Weights of a small GPT-style language model, trained from scratch on English Wikipedia: LayerNorm before each block, a variant of Adam for these matrices.
Each number is 128 + 24 x the weight over its row's rms, rounded and kept within 0 to 255. Layers, rows and columns count from 0. The size above them is the row's rms in percent of the matrix's.

# layer 8 attention output, 96x192, rms 0.127, rows 0-71, columns 96-191
size [ 97 109 111 103  98 108  97 105 105 105  93 132  95  94  87  98 103 105  89  82 101 107  95  80 101  98 103 104 101 101 103  97  90 111  98 101  91  98 101 107 105 103 117  91 104 107 107  96  86  93  90  88  98 104  97  91  99  98 101  95  95  99 128 106 114  97  89 113  98  96 101 104]
[[141 141 109 118 129 155 158 130 156 118 142 167  90 138 147 134 105 128 148 121 137 135  97 116 122 146 137 102 121 150 120 147 137 117 141 130 166 108 106 102 117 117  95 118 157 154 103 100 101 154 163 164 151 160 155 113 129 118 109 141 137 198 135 124 148 137 159 122 101 118 125 133 112 130 143 156 137 173 172 124 111 129 132 134 144 114  86 129 121 147 161 137 125 117 115 127]
 [144 123 135 105 116 111  74  93 135 120 152 105 118 127 119  93 184 119 141 113 123 153 153 122 176 136 162 132 140 129 107 139 126 116 128 117  88  89 126 127 142 141 133 130  79 115 135  87 158 169 134 133 139 102 121  85 159 110 123 104 151 138 122 134 142 122  94 138 112 131 113 121 107 122 112 111 156 153 133 106 134 136 150 139 100 157 126 120 119 123  95 152 142  73 129 124]
 [ 82 128 158 128 117  89 158 138 151 147 119 125 129 113 168 146  97 109 122 142 102 138 142 177 133 115 124 108 106 125 152 111 104 112 107 105 140 109 112 101 138 108  87  93 161 121 144 148 148 147 154 110 110 128 141 102 133 106 135 130 125 164 117 104 139 113 137 144  98 142 134 122 107 152 130 153 131 165 123 129 142 137 111 121 118 121 142 108 134 110 132 114 131 142 121 143]
 [127 123 119 147 130 166 151 117 137 144 133 132 111 106 133 136 116 161 112 100 134 132 159  97 124 149 132 155 127 115 107 123 128 165  94 113 183 136 130 149 108 130 161 106  92 141 170 159 163 146 114  86 105 115 157 125 156 138 150  96 107 141 106 143 121 134 124 143 105 140 164 133 130 116 117 162 107 154 102 122 149 106 116 115 126 122 167 124 135 132 170 121 145 135 113 128]
 [135 112 138 130 124 128 112 140 121  96 106 116 163 138 115 133 146 121 110 143 137 114 155 115 122 141  89 124 145 136 125 122 119 100 142  97 133 154 156 160  92 160 133  96 126 109 144  84  97 109 144 134 142 109 142 133 120 149 125 147 117  98 112 174 132 146  99 174 136  99 127 133 136 126 126 124 148  89 145  98 104 111 146 118  97 111 108 108 121 141 119 133 101 140 147 135]
 [113 138 153 125 114 105 106 110 119 135 164 125  86  85 141 121 128 149 157 133 100 120 132 114 139 121 119 150 168 148 142 131 133 123  96  82 125 109 101 113 121 110 134 142 160 113 116  58  99 107 110 119 119 133 122 145 144 104  73  62 149 174 163 172 149 113 158 137 144 133 138 153 125 127 126 136 142 128 154 102 138 111 116 125 155 139 121 161  88 151 116 103 126 143 106 124]
 [160 164 157 129 119 121 133 129 134 116 150 116 101 130 163 137 126 113  84 107 137 120 135 138 124 133 165 117 174 123 134 149 167  99 121 135 112  72  96 124 161 137 172 107 129  97 133  92 102 113 133 127 152 102 129 120  71 127 146 120 151 133 133 159 126 165 131 113 147 119 131 126 146  84 136  80 134 115 122 125 104 150 105 116 166 152 124 133 134 114 156 154 126 125 108 129]
 [126 133 129 141 171 137 106 145 130 166 122 120 114 164 105 122 124 143 118 156  81 122 113  95 128 169 112 117 161 129 135 115 155  78 119 154  92 155 190 115 162 114 133 114 144  95  95 122  83 137 141 153 116  72 132 167 114  99 179 141  76 132 151 150 157 138 130 108 129 101  84 124 140 116 145 124 145 122  99 161 113 155 103 145 112 139 145  90 156 137 123 113 116 120 127 137]
 [106 136 147 123 130 124 124 160  93 149 142 119 121 147 130 116 134 104 138 121 126 100 101 109 136 112 102 114 164 101 122 151 129  97 146 124 133 119 141 152 118 202 140 117 120 116 154  89  90 138 166 108  82 152 113 132  98  89 175 104 169  96 109  92 162  97 114 139 126 131 118 112 115 106 106 106 129 108 136 136 120  88 126 112 108 108 112 138 128 116 161 147 112 153 133 118]
 [128 124 127  83 152 130 119 142  96 124 141 134 108 137 133 137 124 142 162 160 133 131 132 122 159 122 103 140 131 145 173 122  92 153  92  88 114 145 105  84 123 125 149 105 114 165 141 143 119 101 130 155 101 120 130 159 114  99 116 143 142 107 136 109 138 120 127 156  99 140 124 119 147 108 164 159 108 132 126 125 152 134 108 144 102 132 128 131 125 131 135 151 130 109 102 122]
 [152 127 126 133 133 129  84  89 103 148 128 117 131 150 136 141 142 100 142 153 101 168 150 140  89 138 109 140 171 124 135 120  77 119 171 133 102 138 125  79 139 132  90 168  97 100 130 164 155 103  85 109  88  97 138 131 128  91 105 165 138 149 110 106  97 137 132 163 130 112 137 120 142 108 145 125  85 136 115 152 157 133 106 122 129 127 137 122 139 127 125 143 137 127 108 114]
 [143 120 144 150 123 142 164 156 153 124 151 155 135 124 147 171 112 117  89 139 165 116 164 137 117 135 127 154 123 122 129 107 106 137  82 111 111 150 146 105 161 143  77 101 139 167 130 171 143  94 149 126  99 139  87 138 134 163 110 137 104 152 107 101 123 118 138 112 145 112 112 132 115 169 125 122 147 111 128 143 121 128 135 122 159 135 153 122 146 102 109 114 162 143 142 122]
 [104 122 118 158 120 125 143 155 121 121 107 117 131 115 119 133 111 113 125 122 145 153 136 127 119 120 149 144 104 138 129 133 116 151 131 112  85 144 112 119 144 120 101 140 149  82 164 108 197 105 127  99  85 173 199 170 125 117 128 152 137 131 157 101 115  93 129 138 138 115 175  97 112 177 107 100 134 156 126 131 128 135 131 152 151 129 151 112 118 120 117 123 106 115  95 151]
 [131 141 145 138 154 146 111 142 131 134 106 137 137 155 130 157 108 148 133 127 117 128 100  97 136 159 149  89 153 115 130 113 158 152 139 151 142 169 124 106  70 139  77 111 146 154 118  87 141 102 110 132 112 113 105 137 100 125 146 114 176 140 107  93 104 139 154 117 109 137 146 123  98 137 101 109 120 119 106 170 104 128 107 131 166 126  87 114 117 114 136  93 130 117 104 131]
 [113 113 112 121 161 119 144 157 125 129 144 158 172 169 149 108 149 103 150 101 136 116  85 144 127 143 159 110 127  70 158 154 161 136  87 105  94 138 154 108 122 134 129 146 116 126 177 128 149  84 108 114  92  91 131 138 122 134 171 119 122  99 135  95 118 104 118 145 132 118 140 122 146 118 141 132  99  90 162 115  88 106 111 138 166 128 123 125 128 139 122 123 156  92 177  97]
 [124 151 119 145 146 123 161 123 140 137 109 156 115  82 143 140 105 158 128 112 157 103 142 122 105  80 152 128 123 108 126 152 102 109 146 156 124 137 162 136 105 110 185 152 125 174 176 146 150 177 146 114 102  84 101 145 118 131 116  99 148 133 133 111  97 160 129 110 140  95 140 133 149 113 102 115 153 159 100 135  92 104 131 109 141 155 134 137 120 101 121 120 123 123 134 153]
 [166 112 136 128 116 164 121 118 125 108 158 136 136 125 132 178 147 136 136  95 127 114 116 128 121 116 134 107 129 114 156 121 121  79 123 135 155 139 114 116 118 150 139  79  86 120  56 164 198 123 185 111 153  82 110 150 157 126 137 110 156 122  94 128 156 147 114 135 132 146 145 151 144 132 131 151 146 155 111 125 138 128 143 101 121 166  91 158 106 125 112 143 170 114 142 104]
 [ 99 158 119 113  86 129  72 128  94 117 139 129  96  98 138 162 125 152 142 158 154 124  95 160 125 116 132 141 115 158 137 127 154 101 122 152 137  91 140 153 135 178 152 174 131 109 139 123 168 142  95 153 137 141 193 150 158 119 100 122 140 164 127 128 122 134 117 123 148 131 143 127 119 142 124 156 127 107 136 103 146  61 153 133 100 123 141 176 112 131 131 117 137 139 135 156]
 [129 105 107 126 107 114 135 153 115 128 164 164 112 136 133 137 114 141 139 137 142 125 127 139 139  99 116 128 117 137 123  94 177  84 110 152 180 127 106 144 134  87 141  77 110 158 108 158 139 138 159 118 102 170 109 118 154 115 147 147  95 127 185 164 151 167 124 108 103 142 118 173 124 105 157 151 145 129 148 135 127 133 151 150 105 117 118 128  84 145 180 148 123 137 128 152]
 [143 108 108 118 131 113 160 155 125 114 151 128 130 130 129 120 132 113 137 107 146 124 132 127 125 117 132 133 109 113 125 128 160 165 154 112 135 169 120  88 121 147 137 129  43 143 117 158 175 136 131 138  85  99  90 114 124 106 141  80 137 144 165 124 115 117 130 145 128 133 141 157 143 147 100 166 150 142 129 146 122 124 132  95 114 173 136  96  84 117 128 161 149 161 113 175]
 [126 119 122 166 155 134 127 119 118 146 183 152 104 111 146 136  83 143 157 136 123 120 120 117 125 126 137 114 134 117 146 154 152 117  75 105 106 120 177 150  98 107 181 101 104  86 115 102 105 158 116  76 121 140 124 145 161 130 146 167 160 143  97  94 166 135 129 134 124 139 180 132 133 128 145 137 148 127  90  97 153 112 191 150 128 152 120 128 126 117 137 106 147  81 155  96]
 [145 115 184 174 115 145 113  91 114 155 106 146 174 124 128 105 134 175 131 155 154 131 115 136  94 126 157 152 117 146 147 115 122 125  88 140 109 110 106 161 118 113 123 175 146 121 139  65 106 144 140 157  92 134 153 149 119 155 115 167  95 126 101 151 109 158 143 131 174 118 104 110 120 173 133 109 140 100 151 138 135 110 130 126 128 129 120 169 159 149 121 129  86 112 145 184]
 [128  92 119 148 107 100 160 128 111 133 114 107 138 135  87 103 151 102 151 136 130 131 123 178 151  99 114 140  96  98 152 147 123 109 133 166 170 118 113  99 123 153 132 110 145  86 162 178 125 164 135 115 142 183  87  96 161 108 110 153  94 138 151 154 145 135 132 106 140 123 173 132 129 122 128 133 111 175 119 133 116 150 175 131 136 114 146 121 156 139 124  80 156 167 118 104]
 [157 100 135 136 145 139 132 125 144 164  94 106 145 166  94 138 146 104  84 125 134 108 155 136 128 104 112 154 103 116 134 128 146 112 108 128 120  87  99 132 166 142 123 125 103  63 132 148 124 125 123 165 142 150 152 100 153 132 122 173 121 100 160 157 111 109 140 112 151 121 165 145 148 116  93 146 131 139 117 163 134 164 132 165 121 113 126 124 110 117 110 132 142 167 139 112]
 [132 122 122 135 102 159 145 156 122  82 165 105 128 126 132 156 126 124 131 131  90 132 169 132 137 151 125 105 106 110 106 127 142 110 133  86 173 142 137 139 114 153 137 129 152 126 114 104 144  94 144 183 139  95  72 186  88 170  63 122 137 132  98  89 125 112 140 113 138 107 121 172 106 140 148 137 159 147 157 128 120 108 130 123 104 130 100 135 114 123  99 135 119  85 145 118]
 [112 101 137 112 108 121 114 134 170 126 154 150 109 157 136 139 115 148 126 123 134 135 112 109 136 101 133 147 103 139  99  87 175 128 192 122 138 145 145 128 140  97 148 137 106 118 192 140 107 151 114 106  86 112 162  94 117  92 121 132 127 109 108  78 134  71 134 136 133 122 152 105 138 127 135 137 143 104 108 132 131 120 113 139 149 122 121 125  98 156 112 133 126 102 123 106]
 [135 125  74 156 140 151 118  92 107 120 118 110 138 159 130 132 109 135 124 111 143 119 154 111 114 147 113 172 137 118 147 118 134 143 137  83 119 163 131 134 132 110 119  93 105  90 138 175  86 143 124 186 163 114 137 113  92 178 112 124 101 130 150 140 142 112 156 157 109 133 151 143 109 139 122 141 119 150 124 124 119 144 129 129 161 155 113 141 141 105 147 148 116 157  94  88]
 [ 65 117  91 134 134 146  96 148 112 119 142 143  88 141 106 123 109 134 116 144 122 125 109 129 170 144 140  79  91 127 121 135  82 151 169 147 165 167 121 153 156 151 102 118 133 152 113 128 101 142 122 177 122 104 145 108 167 101 131 149 101 113 126 148  98 103 165 127 137 163 114 139 146 115 121 133 123 136 119 157 134 124 111 138 139 114 116 138 137 116 106  88 106 158 140 118]
 [130 153 138  99 158 136 144 153 127 112 124 181 166 123 124 141 119 167 128 135 130  76 118 144 139 123 117 125 125  83 136 139  81 121 155 171 138 136 131 120  65 114 158 125 105 143 110  88  71 128 163 126  82 115 130 114 115 126 135 193 107 127 115 152 105 135 149 125  97 144  96  88 143 140 102 160 115 117 113 137 129 113 118 118 116 137 147 116 137 127 153 103 119 156 142 154]
 [162 128 118 138 146 104 129 125 129 139 161 139 137  99 127 155 151 128 144 123 132 126 141 118 106  82 127 125 106 135 137 136 125 200  81 154 124 196 100 126 148 105 115 147 179 132 157 116 132 166 192 134 143  98 126 101  77 131 138 142 132 120 127 101 147 123 137 120 120 122 145 127 134 117 141 101 148 158 133 138 127 123 119 153 126 129 106 169 125  86 122 132 112 112 138 150]
 [119 150 131 126 139 126 133 168 159 114 140  98 133 159 126 104 149 144 130 118 117 122 100 119 127 165 150 132 104 153 126 130 175 122  80 140 141  99  87 161 135 145 131 186 118 105  87 170  91 135 143 163 114 146 107 112 130 149  93 160 149 113 158 116 162 115 129 126 119 130 139  94 157 108 150 171  92 138 133 108 142 115 110 143 125 101 135 166 109 128 169 139 142 127 119 124]
 [115 158 154 118 134 101  92 114 141 143 144 124 122 145 125 114 142 121 129 140 155 170 117 161 146  90 121 133 104 131 116 112 144  94 141 145 118 101 153 169 121 140 113  73 203 145 135 154  85 122  79 103  70 126 139  76 140 132 122 117 111 108 115  94 133 107 113 130 132 172 109 127 163 145 123 156 130 132 111 143  95 107 142 117 143 112 129 122 125 102 128 147 140 168  87 138]
 [110 177 117 129 112  97 152 114 125 122 130 132 126 118 124 155 111 144 112 150 106 148 102  88 116 168 120  98 135 130 138 138 105 177 127  93 101  89 102 134 106  97 134 155 135 107 146 135  62 160  60 112 146 121 111 129 124 126  94 151 141 158 125 105 127 158 128 141 156 156  83 145 130 165 136 144 106 119 133 120  93 106 116 149 106 129 142  94 153 137 131 121 119 100 129 119]
 [106 123 123 127 100  94 120 122 114 100 139 100 107 149 125 136 136 103 149 127 103 162 111 145  68 128 149  98 112 110 117 130 163 105  94 155 126 121 107 130 160  94 117  90  83 116 112 150 140 120  97 116 105  99  61 148 118 131 147  96 119 146 109  81 164 144 116 107 104 205 145 145 127 156 146  79 125 142 160 122 158 120 151 113 145 137 110 110 130 150  98 156 164 133 106  93]
 [132 133 116 121 121 159 106 158 148 109 136 161 135 106 140 120  88 149 147 114 153 129  98 144 108 148 142 135 119 143 139 153 114 111 123 131 147 166 101  84 110  98 157 127  84 110 154 157 112 121 102  99 140 155 141  52 132 137 117 135  93 114 138 156 117 126 147 148 158 115 107 156 156 120 117 130 149 110 130 109 137 132 130 129 113 114 115 122 126 118 156 100 142 138 121 124]
 [148 109 123 135 143 110 147 140 139 134 100 123 125 119 106 143 126 137  95 117 147 120 108 144 137 119 148 157  99 102 117 142 138 137 157 135 151 160 155 113  93 136 123 128 121  93 107 138 154 106 169 135 162 137 144 133 128  81 103 191  95 136 126 129 139 121  92 111  85 123 141 128 134 135 131 129 110 133 106 140 143 149 152 135 133 124 143 110 136 155 127 112 120 124 135 127]
 [104 101 135 136 139 110 157 173 132 124  85 103 124 118 135 130 117 102 114 114 146 153 152 119 148 146 126 140 121 117 121 120 147 139  86 136 126 107 118 127 127 154 215 135 155 154 152 142 119  92 129 136  84 132 162 121 128 180 126 124  95 145 139 110 128 126 131 161 142 137 154 142 131 139 144 115 115 142 129 125  89 120 127  99 127 133 115 128 148 119 100 119 133 163 130 146]
 [104 115 146 164 108 110 136  95 122 158 144 130 123 158 120 112  97 124 102 140 128 170 148 133 109 143 109 117 100 140  90 114 140 152 135 145 134 139 166 151 104 114 105 144 139 163  71  84  74 101 149 153  90 117 137 111 126 171 122 102 128 123 119 122  99 130 144 121 119 114 143 134 124 127 114 121 124 101 151 156 131 136 110 129 154 125 117 144  94 137 130 178 103 149 108 111]
 [ 98 125 119 123 128 123 124 120  92 116 119 144 139 124 142 157  86 131 113 133 134 140 133 127 108 113 163 139 126 129 127 146 104  74 113 123 154 117  91 136 103 155 112 150 133 113 115 137  88 159 154 195 102  83 124 110 147 131 161 178 114 110 145  94 116 117 137 115 129 152 128 142 125 135 147 137 161 176 100 135 151 110 124 134 126 151 153 124 110 127 148 129 133 136 143 147]
 [114 152 115 106 125 117 128 133 111  90 119 102 144 135 163 146 122 134 135  94  99 110  90 130 161 113 135 107 121 114 131 147 117 120 168 102 171 104  73 154 151 140  94 111 185 171 161 107 123 173 154 108 125 145 117 157  99 148 154 137 138  93 174 141 151 130 112 128 163 121 110 103 120 100 110 106 162 135 143 109 147 150  90 146 101 109 146 109 103 135 150 130 133 156 112 134]
 [133 120 173 113 111 131 126 174 133 141 139 143 127 137 145 120 128 122 148 151 158 120 126 138 152  96 102 152 119 153 135  96 107 126 124 117 141 156 139 107 147  77  74 141 142 154 124 128 120 134  81 156 150 160 107 180 105 146 204 155 151 145 114 129 124 141 146 108 141 132 121 102 113 181 147 116 133 100 141 147 102 126 133 134 112 137 151 108 138  97 127 150 123 116 150 134]
 [125  99 143 141 145 129  99 117 113 161 117  83 144 107 132 131 128 118 143 175 104 168 152  89 155 106 107 111 107 148 141 105  91 146 121 135 169 133 141 115 107 121 138 107 150 133 136  96 161 101 114 127 135 104 110 127  96 151  98 139 145 117 143 171 106 151 126  61 126  99 110 157 155 120 129 120 146 117 109 143 136 112  95 138 149 120 170 131 137 140 139 102 144 139 120 111]
 [148 150 132 141 162 148 143  94 153 119 129 117 141 171 174 112 117 109 100 117 157 116 140 142 165 107 127 151 121 133 107 106 173 138 148  94 129 128 126 111 136 106 152 133 120 174 158 128  86 135 145 166 103 129 118 168 119  98 157 113 143 122 184 107 139 139 110 134 152 109 138  88 117 137  82  92  95 152 109 127 108 150 120 118 129 147 125  94 136 105 124 113 132 128 129 164]
 [137 112  98 144 146 100 135 116 132 147 131 124 107 117 129 148 133 128 120  97 117 149 125 151 118 150 134 107 116 118 137 115 129 163 138 172  78 143 120 123 111 159 129 115 131 188 109  83 122 119  98 150 175 125 153 108 161 139 149 161 165 140 115 187 104 151 154 116 149 125 149 129 152 151 121 115  98 151 119 136 139 135 133 132 134 149 109 138 145 106 173 108 122 118 126 153]
 [154 117 143 135 125 135  95 160 131  64 158 120 136  99 109  97 137 123 128 100 103  97 125 130 114 126 126 134 117  97 138 147 125 133 147 121 102  96 164 110 128  98  78 174  94 136 108 131 116 128 134  55  98 148 133 175 141 118 122 107 153 186 112  88 161 115 155 155 160  94 111 115 139 150 127 174 112 133 143 146 124 150 130  86 112 105 123 127 150 137 139 100 103 124 143 134]
 [172 152 140 135 133  96  81 106 135 164  80 110 109 127 139 107 120 132 119 175 135 122 116  99 110 122 136 102 111 152 120 118 106 104 172 133 121 161 139 104 123 120 118  98 128 108  88 149 122 183 148 127 125 121  93 100 123 154 164 126 107 167 107 158 118 124 134 106 130 175 144 134 145 106 131 136 162 139 102 114 112 114 138 147  96 162 118 133 145 101  88 138 112 145 148 137]
 [138 149 160 116 135 101 154 123 149 125 123 147  97 136 132 137 143 113 130 114 129 119 147 113 109 110 115 119 156 123 144 123 139 134 122 118 131 100  95 151 146 144 128 150 149 185 164 166  85 157 102 124 133  57 106 104 176 105 125 132 153 168 134 151 146 114 164 125  96 146 101  98 141 126 153 113 137 117 119  82 111 118 125  99 128 133 157 140 138 133 139 103 124 154 125 118]
 [121 156 123 120 150 145 122 110 121 154 112  84  98 128 143 118 139  91 114 143 118 136 193 122 145 148 109 128 184 138 111 123 112 124 151 114 175 140 120 133 103 143 152 142 123 152  90 144 127  91 125 125 118 109 162 128 145 137 155 109 129 140 140  69 109 124 150 130 146 124 113 127 107 173 144 140 143 133 100 126 151 107 111 130 116 111 156  94 111 132 138 104 160 129 167  88]
 [128 121 116 164 124 140 139 140 147 113 105 147 112 127 125 126 123 124 129 118 163 107  76 149 117 110 163 140 125 104 133 165 150 130 115 150 120 106 142 172 122 137 115  98 140 124  89 191 173 141 130 179 131 117 132 104 105 133 164 169 177 148 104 107 119 111 107 161 106 135 124 138 101 139 152 151 146  95 126 126 100 118 143 118 121 152 109 144 113 102 148 143 112 112 142 146]
 [103 160 166 121 115  98 143 126 110 142 109 124 111 100 129 113 159 118 102 131 151 110  84 136 145  96 130  85 126 116  98 131  90 171 144 127  73 106  88 143  96 124  97  99  85 134 147 144 154 149 108 158 109 139  80 144 131 153 144 118 105 150  97 143  91 121 112 138  88 155 137  94 124 123 118  99 120 111 110 129 130 115 121 145  89 127 126  99 114 144 143 142 102 126 171 124]
 [152 144 136 142 158 161 134 144 120 100 143 115 141 133 101 125 138 133 133  97 121 111 114 130 185 135 145  92 173  72 131 149 145 143 112 134 150 140 119 118 122 117 154  98 121 123  97 102 122  94 142 162 126 183 166  91 167 140 149 111 146 142 157  87 143 142 109 122 155 127 128 106 111 114 119 142 127  90 133 114 159 132 144 108 103 118 108 124 126 127 129 126 168 171 117 145]
 [126 112 135 143 149 126 137 127 134 134 156 111 116 105  91 128 141 141 127 130 139 133  95  83 177 145 118 153 146 144 143 126 124 138 104  61 174 137 126 128 133 132 144 127  85 146 114 137 126  91 103 122 154 173 171 158 102 131 148 121 154  89 136 189 142 113 156 148 130 128 138 157 139 101 139 111 148 103 162  76 140 142 149 148 122 125 138 107 109 137  94 146 132 107 132 123]
 [114 157  95 153 159  91 126 119 131 144 136 101 142 147 104 119 131 143 125 121 112  89 116 126 163 104 127 124 114 106 157 151 116 177 117 162  89  97  94 125 136 125 138 180 150  80  95 174 165  74 142 116 119 130  94 131 135 149  90  91  99 154 189 154 104 103 133 104 134 135 120 117 102 142 130 171 114 128 154 144 141 151 130 147 121 157 128 128 153 178 103 135 125 161 122 114]
 [155 126 142 119 126 182 108 145 117  76 117 143 159 129 118 132  93 157 143 120 114 134 125 129 123 133 142 184 114 125 151 147 153 107 108  89 131 120 157  54 166 115 143 105 145 125 155 104 187 122 112 121 167 142 125 167 104 142 117 116 125 107 107 171 149 128 132 112 135 123 134 141 115 134 113 109 153 103 139 132 106 144 135 115 154 142 120 110 139 145  73 135 146 130  95 111]
 [108 130 131 140 116 133 107 126 115 102  42  64  84 123 122 129 150 139 158 101 157 126  84 156 131 120 146 120 138 123 103 146 111  58 163 146 108 125 130 126 130 156 118 118 128 157 107 151 160 125  91 152 136 129 144  96 101 124  98 108 178 109 163 124 137 127 122 136 142  97  96 119 119 113 101 149 117 126 118 139 137 157 112 104 124 121 112 128 117 110 156 156 178 141 102 122]
 [126 139  92 119 118 148 151 133 165 161 132 124 116 120 129 168 107 183 143 101 119  99 139 138  77 141  83 140 101 138 156 143 107 143  89 189 133  96  95 119 147 142 174 102 158 102 133 159 152 116  71 119 152 125 130 171  98  82 141 134 149 130 111 139 148 146 121 149 124 129 119  95  89 131 132 156 117 122 128 108 148 155 119 119 106 141 117 143 134 129 115 117 129  95 107 148]
 [116 110 111 150 143 136 128 127 142 163  98 115 132 110 143 113 120 146 122 125 144 125 145 188 105 111 160 145 135 121 131 154  94  94 140 115 169 116 123 156 127 156  98 143 147  98 111  89 135 125 141 113  89 188 133 140  71 136  91 107 130 132 159 133 139 127 116 123 124 113 104 117  70 117 119 131 137 135 142 126 158 142 135 113 139 101 105 127 120 166 156 122 125 142 126 168]
 [114 137 122 140 107 105 126 108 139 144 144 126 136 161 156 143 143 113 133 122 143 112 113 146 149  88 116 102 142 149 157 115 116 113 125  56 141 124 146 120 102 137 102 161 148 149 153 128 168 155 131 124 147 110 141 148 152 143 138 121 111 137 131 185 126 148 108 114 153 122 146 137 140 114 123 115 154  90 136 108 138 104 122 143 131 133 155 110 141 154 122 101 140 122 143 110]
 [107 146 154  72 146 127 171  92  80 126  87 145 168 109 100 147 107 111 135 148 130 147 130 131 112 153  97 128 160 163 140 104 141 146 142 166 105 160 190 178 116 112 138 145 158 113 175 133 125  73 106 154 179 183 122 147 130 120  87 111 107 105 170  67 148  87 137  99 126 119 133 100 126 120 120 141 115 115 109 128 106 124 163 149 115 105 133 120 108 129  87 115 130 118 132 145]
 [119 149 111 132 114 126 135 141 110 105 135 137 141 177 137 156 121 136 134  97 117 144 129 166 115 152 153 139 122 135 106 126 110 135 120 181 104 147 134 110 188 148 118 145 178 196 108 144  94 190 117 112  94 162 131 180 141 139 121 137 131 116 155 146 160 139 160 125 169 114 123  90 144 126 138 132 126 134 165 142 115 150 164 138 122 146 139 139 114 110 129 141 141 137 127 118]
 [151 119 168 112 129 111 153 160 152 132 166 150 154 117 131  79 148 105 152 115 138 126 146 105  99 109 127 144 126 128 158 158 122  88 148 106 145 102 121 148 140 121 140 144  84 123 130  98 105 145 129 158 120 172 114 119 144 141 112 127 144 105 133  86 119  95 142 125 123 141 111 124  97 114 137 118 166 127 161 104 146 114 201 131 130 128 121 119 108 130 132 137 157 125 137  98]
 [ 90 102 159 136 122 123  94 117 149 138 141 130 116 135 115 108 143 141 103 122 153 127 120 135 157 118 156 116 139 143 129  77 117 120 164 137 162 113 141 150 127  95  93 146 115 116 154  66 193 101 133 114 130 120 141 130 161 102 110  67 108 138 113  77  90 132 123 112 103 117 118 114  78 135 136 129 132 118 155 157 121 135 146 115 124 123 142 107 104  98 122 117  98 115 129 134]
 [167 149 122 101  84 135 119 133 107 106 117 108 114 133 115 108 146  99 155 148 116 182 162 161 146 151 126 137 143 131 107 144 126 142 164 122 144 107 106 151 157 112 133 141  97 129 146 157 104 110 133 145 115 146 143 119  88  82 106 123 111 108 133 145 133 123 125 179  92 110 133 151 143 107 137 110 107 150 149 120 154 154  96 102 128  92 133 116 133 129 122 173  78 144  82 139]
 [172 110 142 125 107  83 142 104 131 120 123 115 171 107 115 146 160  90 119 130 157 155 132 126  90 103 110 171 101 125 132  97 152 130 151  99 130 185 118 161 121 175  80 119 117  98 100 184  97 124 109  91 117  72 124 103 118 158 100 103 133 100 121 135 128 124 110 117 154 115 147 144 159 110 124 151 114 127 169 161 136 113 117 136 106 150 123 136 115 116 106 165 132 112 163 108]
 [111 124 110 133 132 128 152 146 121 148 127 149 107 117 123 132 119 136 126 138 121 114 105 107 134 166 101  94  94 116 121 111 134 140 152 141  98 135 124  84 152  89 148  72 127 147 165  95 114 142 134  81 163 145 105 118 145 158 152 115  98  91 149 171 111 152 148 119 137 122 137 128 149  79  92  87 130 126 120 154 130 119 124 148  99 133 157 113 139 133  93 121 109 136 116 113]
 [148 128 122 120 110 125 134 139 146 106 138 182 140 101 113 126 121 157 100 104 134  99 111 134 136 113 144  89 110 123 126 116  56 134 146 143 135 133 147 146  92 158 111 101 145 101 150 102 128 103 115 125 157  79 103 144 110 147 138 145 137  90 111  89  99 113 125 108 113 114  79 108 100  97 108 128 108 134 156 141 103 101 113 125 138 141 147 104 143 115 146 139 123  98 132 102]
 [130 155 117 146 118 123 122 146 112 127 136 136 170  88 116 144 134 132  95 142 128 141 151 151  88 138 158 157 149 128 114 149  94 110 104  94  87 150  96 138 139 136 182 101 123 132 116  82 151  98 166 163 141  76 167 136 157  92 135 132 164 102 148 164 155 126 110 151 133 128 107  95 119 166 120 132 137 141 118  97 135 117 138 108 119 124 103 142 127 137 107 157 134 141 126 140]
 [107 140  96  96 118 124 128 128 138 100 109 142 142 130 105 124 125 161 118 107 114 126 147 101 131 149 113 155 132 165  89 123 123  82 103 154 122 156  77 116 132 127 140 200 130 117 120 140 128 116  85  94 170 169 107 134 143 142 149 111 116 139 108 117  95 159 145 152 158 136 145 110 140 125 126  84 132 132 133 127 107 152 135 155 145 130 115 124 118 119  97 138 140 142 123 138]
 [126 109 121 108 132 127 126 110 109 142 173 133 119  84 111 153 107 132 140 159  99 133 125 117 121 139 117 138 162 128 152 133  91 129  57 111  77 155 125 189 134 102 128 125 111 136 122 137 132  91 141  14 103 151 113 157 146 169 129 117 109  84 133 160 139 104 115 116 100 132 128  91 168 135 140 133 108 101 118 117 120 112 120 134 161 127 157 148 143 131 115 146 141 154 132 132]
 [141 126  86 152 124 142 144 121  77 118 122 124 140 133 130 141 119 133 106 161 126 123 115  95 113 177 105  89 103 135 136 126  86 178 150 108  87 142 133 183 139 132 145 105 143 141 157 153 135 138 140 155 157 123 163 110 146 139 113 126  97 166 113 130 122 119 140 130 145 129 124 133 145 110 154 147 112 135 108 134 129 104 125 143  99 128 133 142 133 143 114  96 115 117 124  96]
 [148  73 130 136 124 127 141 129 151 110 104 150 133  98 101  90 145 117 159 106 148  79  99 140 131 119  89 116 139 135 139 112 128 120 113 156 136 177 110 171 117 117 112 180 120 138 106 128 111 103 147  96 108 118 172 133 148  91 102 128 152 127 127 120  92 146  85 153 126 141 112 137 145 160 154 137 156 111 146 130 120 133 134 109 161 130 112 136 142 142 126 137 123 157 125 145]
 [123 155 122 147 118 135  99 101 126 133 136 131 173 115 126 151 106 143 132 139 125 150 118 133 113  92 135 118 118 131 136 134  92 156 141 153  99 147 153 107 176 103 152  91 166  87 120 142 150 114 156 110 120 112 127 151 158 132 114 141  90  81  94 103 108 124  92  99 117 113 116 122 136 144 135 123 136 100 104 128 120 146 103 111 147 139 126 169 148 113  93 128 115 130 120 115]]